Weights of a small GPT-style language model, trained from scratch on English Wikipedia: 11 layers.
Each number is 50 + 10 x the weight over its row's rms, rounded and kept within 0 to 99. Layers, rows and columns count from 0. The size before them is the row's rms in percent of the matrix's.

# o: layer 7 attention output (transposed), 320x160, rms 0.0497, rows 79-95,111-127, columns 80-119
# v: layer 7 attention value, 160x160, rms 0.0896, rows 48-63, columns 80-119
# q: layer 7 attention query, 320x160, rms 0.0789, rows 128-136,160-168, columns 80-119
# k: layer 7 attention key, 160x160, rms 0.0797, rows 64-71, columns 80-119
o79 101:41 61 65 71 52 62 52 38 51 37 46 50 39 72 31 63 53 55 58 55 24 55 70 58 67 57 50 38 44 48 62 52 48 58 45 60 55 66 38 65
o111 105:62 41 33 53 38 54 42 54 36 49 61 53 45 35 64 45 74 40 41 49 54 44 46 45 29 39 43 57 35 47 43 36 39 43 57 55 54 58 57 48
v48 112:43 60 58 54 60 35 43 37 56 64 51 49 53 54 44 49 48 61 48 56 43 47 56 54 47 40 17 57 60 57 49 68 46 45 55 40 28 36 53 48
o80 103:53 59 40 58 65 46 37 49 37 42 40 50 41 45 49 44 79 53 48 79 45 60 57 40 58 46 56 63 63 56 58 52 56 43 49 43 49 64 32 63
o112 116:46 48 48 49 53 64 54 58 26 37 47 56 63 47 60 34 54 53 61 39 55 47 70 58 40 63 36 27 35 58 51 45 50 43 62 59 53 49 74 48
v49 104:55 49 43 54 52 37 43 57 49 63 50 62 48 39 21 51 45 57 56 46 38 36 53 41 61 55 56 55 65 37 41 55 55 57 29 65 72 58 44 47
o81 108:44 42 47 56 51 69 66 41 46 55 65 44 57 59 62 57 54 50 38 44 46 54 43 32 46 31 62 40 65 59 38 48 57 36 57 34 46 57 49 37
o113 086:55 60 66 35 48 59 57 65 54 54 45 34 47 34 52 51 59 49 42 62 45 56 45 65 52 58 46 49 67 58 60 39 54 50 53 45 42 54 57 53
v50 104:40 51 40 61 51 56 41 46 42 46 56 33 46 53 70 45 56 58 45 62 44 30 38 43 45 42 42 44 51 72 55 52 39 55 57 54 66 52 45 61
o82 102:51 35 52 45 40 50 40 63 54 38 59 58 51 62 43 63 49 44 49 45 28 55 58 43 49 44 53 25 42 37 39 34 46 71 48 50 48 50 51 48
o114 101:37 64 47 60 63 56 62 42 60 42 34 64 40 59 59 52 40 47 53 50 60 45 41 45 40 48 53 51 62 49 54 44 28 56 41 65 39 38 48 54
v51 106:60 29 50 57 42 52 64 35 56 31 58 29 61 49 57 42 51 62 30 50 58 42 60 63 51 54 47 50 48 82 51 62 28 54 74 60 71 60 57 57
o83 105:29 72 68 49 58 49 52 60 68 53 41 51 54 44 54 30 46 47 56 49 62 50 59 43 64 65 61 51 45 60 60 51 51 37 38 51 44 64 51 68
o115 100:55 50 63 61 35 42 45 57 26 59 70 59 59 46 52 52 64 51 46 35 55 54 58 64 50 66 53 60 63 34 43 41 53 46 61 45 42 27 66 54
v52 101:70 30 47 42 39 49 62 58 59 37 43 46 45 49 54 33 55 40 52 31 36 48 50 46 38 74 49 51 47 46 44 59 58 57 61 59 47 50 36 63
o84 098:44 65 56 59 56 54 39 49 50 47 55 30 51 58 41 50 51 58 49 48 54 55 27 47 54 41 40 50 54 55 60 67 43 38 46 37 52 44 61 62
o116 104:36 46 54 59 61 41 44 60 64 64 57 67 36 51 46 48 33 43 36 46 64 46 51 48 74 44 50 42 40 46 36 41 39 48 36 38 52 48 51 35
v53 107:38 27 56 59 44 54 55 52 45 58 54 49 47 66 31 38 38 48 45 36 46 47 53 56 59 51 33 33 30 53 64 44 41 45 43 32 41 38 54 51
o85 104:51 53 49 39 44 40 43 54 40 54 47 51 57 49 55 74 58 74 48 51 53 51 40 30 40 42 30 53 48 66 32 56 49 47 53 49 51 48 57 49
o117 101:74 55 43 76 67 31 49 47 42 59 32 45 63 55 51 69 50 47 45 70 37 60 51 51 40 59 62 42 47 40 55 59 37 63 49 54 38 39 44 38
v54 104:45 49 49 30 54 48 58 58 39 52 55 26 53 45 48 48 40 56 28 36 29 55 53 47 50 46 62 50 57 60 54 56 45 63 63 63 38 43 38 51
o86 096:41 30 40 70 48 61 64 45 64 48 46 64 58 64 37 54 51 56 45 65 51 57 46 53 30 64 37 49 54 44 38 49 59 50 42 47 52 38 60 53
o118 106:41 50 48 45 67 40 48 47 50 35 34 64 38 55 61 34 55 58 56 69 50 28 66 61 51 45 57 53 40 44 47 36 60 42 45 48 72 60 51 71
v55 100:63 48 51 71 41 46 59 71 49 71 45 52 52 56 46 55 29 65 42 55 53 44 56 43 43 50 32 57 41 38 53 38 59 41 48 41 51 62 56 36
o87 096:51 28 58 58 51 54 63 39 51 51 53 50 39 49 55 50 45 35 39 47 51 46 38 28 52 46 42 39 43 53 41 46 35 67 54 51 58 33 62 49
o119 105:48 67 47 40 60 50 35 51 38 38 35 58 68 56 44 49 42 53 43 44 27 39 28 52 67 51 56 45 54 46 44 45 62 36 47 60 53 61 47 69
v56 101:52 35 52 33 35 50 51 51 42 54 37 40 38 53 50 52 36 53 78 66 57 46 55 48 59 47 59 49 55 44 48 48 43 55 69 52 55 45 53 51
o88 103:57 69 53 56 53 50 40 52 52 47 59 49 39 53 54 46 55 57 44 43 48 52 51 61 59 31 59 58 52 34 55 35 55 49 45 41 58 47 50 35
o120 100:60 48 63 52 58 50 54 41 40 66 50 66 47 51 55 65 52 66 57 48 39 39 44 41 59 57 41 35 40 46 44 64 50 36 32 41 56 72 59 66
v57 104:55 56 43 53 57 32 56 64 34 54 48 49 66 62 48 54 46 72 62 42 31 29 46 34 40 32 62 48 47 64 49 50 65 26 66 48 58 50 40 44
o89 108:36 41 50 33 40 65 40 26 51 50 54 51 57 42 59 31 45 36 47 45 50 53 51 32 52 55 41 38 58 51 51 47 47 39 51 49 55 49 70 43
o121 095:64 46 49 44 36 35 45 41 53 46 23 53 33 42 30 45 48 45 53 27 62 46 30 47 51 53 56 46 57 59 49 61 51 61 56 59 40 55 55 45
v58 100:28 34 63 47 48 62 51 52 75 45 33 61 42 43 26 58 41 39 52 45 49 36 57 54 60 57 35 48 61 59 60 59 51 53 45 46 59 55 47 57
o90 099:35 61 52 61 63 49 54 51 46 54 36 56 48 61 32 50 58 45 36 57 50 51 47 44 51 44 52 69 51 50 37 48 40 48 42 62 52 49 28 66
o122 106:57 45 35 46 54 42 51 30 50 30 70 55 49 54 60 53 51 55 36 54 54 55 41 49 52 57 41 46 39 48 49 37 49 46 47 38 46 64 76 29
v59 111:43 70 62 66 39 55 49 48 28 50 41 26 40 54 38 58 56 69 46 38 55 53 55 41 59 38 62 57 42 42 47 44 43 30 28 56 53 44 43 47
o91 091:49 50 45 37 46 43 39 54 61 50 56 42 51 43 32 37 47 60 46 37 48 32 29 65 42 50 45 65 47 51 42 41 55 55 51 45 76 40 57 47
o123 083:41 53 44 37 65 63 36 29 50 54 59 56 58 35 65 59 49 45 58 44 44 50 56 28 44 65 56 48 49 48 48 40 53 51 59 36 40 52 48 42
v60 106:51 44 36 54 52 54 43 56 44 56 54 47 51 52 40 70 51 32 59 58 49 39 44 48 30 69 55 44 38 69 41 49 54 47 42 41 51 52 55 27
o92 092:49 49 53 53 47 62 62 60 47 52 49 60 45 71 55 48 38 61 57 67 54 56 62 43 49 61 35 53 61 45 44 55 63 58 59 52 53 61 56 48
o124 113:51 47 48 46 50 47 56 61 45 47 65 53 27 60 37 56 59 39 53 44 35 56 38 68 60 47 52 47 34 47 58 47 46 36 73 38 46 43 42 55
v61 108:48 51 55 56 57 48 49 40 53 37 45 66 77 58 56 31 60 49 60 55 46 47 49 40 66 43 40 39 56 66 49 50 32 58 44 31 47 51 72 56
o93 116:52 65 42 64 69 57 59 66 32 52 30 39 38 50 44 35 53 66 57 58 32 50 55 49 50 55 47 50 56 47 72 37 49 54 60 64 53 55 43 50
o125 100:66 53 58 35 47 66 47 51 57 54 63 48 56 59 25 54 50 65 47 52 64 56 41 46 58 55 65 34 54 52 41 60 39 47 38 50 60 50 37 42
v62 095:45 52 64 77 54 55 49 59 49 45 39 62 43 44 64 55 61 55 44 53 50 53 31 62 30 42 46 51 60 43 34 51 41 52 59 50 61 29 46 35
o94 099:52 70 53 59 46 62 41 42 52 49 60 41 44 64 56 47 34 52 41 48 35 44 57 46 42 64 58 54 36 47 55 46 59 61 62 65 48 62 67 47
o126 097:56 49 65 47 47 54 54 45 41 58 37 49 54 36 42 48 49 36 54 28 61 46 40 61 60 50 47 55 74 52 72 46 58 32 45 50 43 70 63 29
v63 104:47 45 48 44 42 39 44 53 45 72 55 55 78 34 38 38 55 68 52 56 44 71 38 45 41 68 47 51 49 42 51 58 46 50 53 49 49 57 66 61
o95 106:66 38 56 37 38 49 59 60 57 39 68 59 73 61 57 65 49 54 51 38 55 30 49 58 31 46 49 49 55 50 54 62 57 51 43 44 42 17 60 36
o127 099:56 61 56 52 57 60 53 53 50 40 31 52 42 39 55 40 52 50 55 50 42 47 57 62 72 60 47 55 34 54 56 42 75 31 46 51 48 47 58 69
q128 113:59 59 41 57 49 43 68 39 35 38 58 56 31 59 60 48 52 43 26 67 40 63 68 36 61 39 63 35 65 53 41 51 46 49 58 43 47 48 38 48
q160 126:68 59 46 57 65 38 61 45 54 49 39 52 51 54 44 65 58 43 52 46 36 45 61 48 46 70 44 52 51 46 54 57 50 40 51 45 61 78 40 36
k64 080:56 47 55 50 57 56 59 50 40 58 50 43 41 37 48 59 42 57 62 68 65 52 52 61 57 66 46 43 52 63 62 39 55 48 45 68 56 38 52 69
q129 104:71 72 52 52 40 54 50 60 44 47 40 48 44 50 56 54 43 57 38 51 58 43 70 40 65 54 51 18 58 36 54 40 37 57 45 51 71 40 45 35
q161 052:24 47 40 52 48 56 54 39 35 45 57 45 45 48 61 44 51 70 59 64 57 53 48 41 48 53 51 40 52 42 57 55 48 37 54 64 22 55 58 55
k65 094:42 56 34 57 68 35 59 43 61 39 39 62 59 48 30 41 47 40 43 56 43 48 33 40 50 42 52 43 56 48 42 49 42 45 49 33 32 52 43 46
q130 084:67 67 61 34 34 56 34 61 52 59 54 33 75 31 50 55 45 58 48 42 64 56 58 50 51 76 45 47 45 45 53 51 40 60 45 63 70 52 45 45
q162 085:25 58 54 41 28 62 38 49 40 61 62 50 51 42 67 48 49 68 59 63 67 49 52 39 62 48 39 59 52 38 46 51 45 48 46 47 40 40 50 61
k66 075:60 35 40 48 53 48 55 41 49 56 68 71 43 62 52 49 50 49 45 23 49 63 33 55 20 55 39 44 60 49 40 66 50 49 44 38 49 50 58 57
q131 098:47 38 41 56 52 45 66 31 45 38 69 67 54 46 38 40 56 32 55 47 39 66 46 54 59 42 45 54 54 44 40 47 59 35 68 50 31 55 46 68
q163 089:64 71 54 60 61 39 56 51 66 40 49 51 51 42 49 56 55 36 43 30 42 44 63 55 45 57 44 58 50 43 53 53 55 43 58 56 75 61 60 37
k67 083:54 47 65 47 46 53 50 47 58 54 55 45 41 55 54 63 41 49 69 37 55 65 53 59 29 58 52 46 51 43 51 53 48 55 56 39 72 47 55 42
q132 103:43 71 52 44 47 50 41 39 55 58 30 42 73 44 40 46 44 57 51 47 71 45 38 49 48 63 33 56 63 43 50 46 55 62 51 70 59 38 49 52
q164 114:48 61 51 52 41 52 60 51 64 59 59 46 64 51 68 40 43 60 43 50 59 39 22 53 60 51 38 49 59 50 37 37 46 44 71 54 53 29 53 51
k68 095:31 38 67 55 48 55 67 49 49 51 47 64 46 39 41 48 50 47 69 58 62 44 59 39 35 64 56 49 44 48 54 42 50 53 69 53 51 47 33 50
q133 095:41 39 62 47 47 47 51 47 67 50 64 55 44 54 46 52 52 36 56 52 51 50 56 38 41 69 56 42 41 60 53 58 48 59 45 38 58 49 56 55
q165 103:59 53 63 44 56 48 55 61 43 45 41 56 48 58 39 59 57 38 49 36 55 43 64 52 57 74 48 64 54 53 46 53 46 58 48 70 63 59 46 49
k69 086:66 32 43 62 39 38 28 50 55 52 35 60 48 38 56 61 37 37 52 40 62 41 45 32 36 46 43 63 48 54 56 55 55 68 67 50 47 42 41 38
q134 108:42 54 50 49 38 48 43 38 39 35 52 33 75 33 47 36 41 47 52 50 55 39 35 44 55 40 35 41 34 51 48 76 66 48 55 64 80 54 51 58
q166 094:47 52 40 54 40 58 47 32 46 55 32 41 51 50 34 49 32 71 71 55 72 55 35 36 49 49 50 65 56 55 61 50 55 54 41 49 59 46 64 45
k70 096:55 21 53 45 39 59 58 34 46 60 64 28 78 45 34 46 49 50 59 64 57 68 53 64 43 60 39 54 51 51 59 67 51 46 63 41 47 52 43 47
q135 084:82 65 42 36 43 75 54 52 51 45 45 55 47 48 65 48 50 46 63 55 51 49 57 57 68 50 51 64 49 56 46 53 51 41 66 54 52 68 31 42
q167 109:43 61 57 37 39 47 52 35 46 63 60 49 48 49 67 50 36 55 49 51 43 49 39 65 38 51 62 27 42 46 44 54 44 27 59 66 47 51 51 54
k71 090:55 52 50 48 50 38 67 48 47 58 48 44 65 64 49 64 58 49 58 42 57 57 26 52 48 45 55 57 45 82 59 54 57 53 34 46 57 78 52 54
q136 084:67 48 36 42 33 53 59 38 59 50 57 46 67 60 43 55 43 36 47 41 58 44 38 44 28 48 57 42 48 34 44 75 59 40 54 48 42 50 41 45
q168 057:68 59 49 49 47 57 52 39 44 63 54 78 36 58 58 31 50 39 57 60 44 51 49 42 39 63 63 22 56 40 69 57 61 42 51 41 58 53 55 56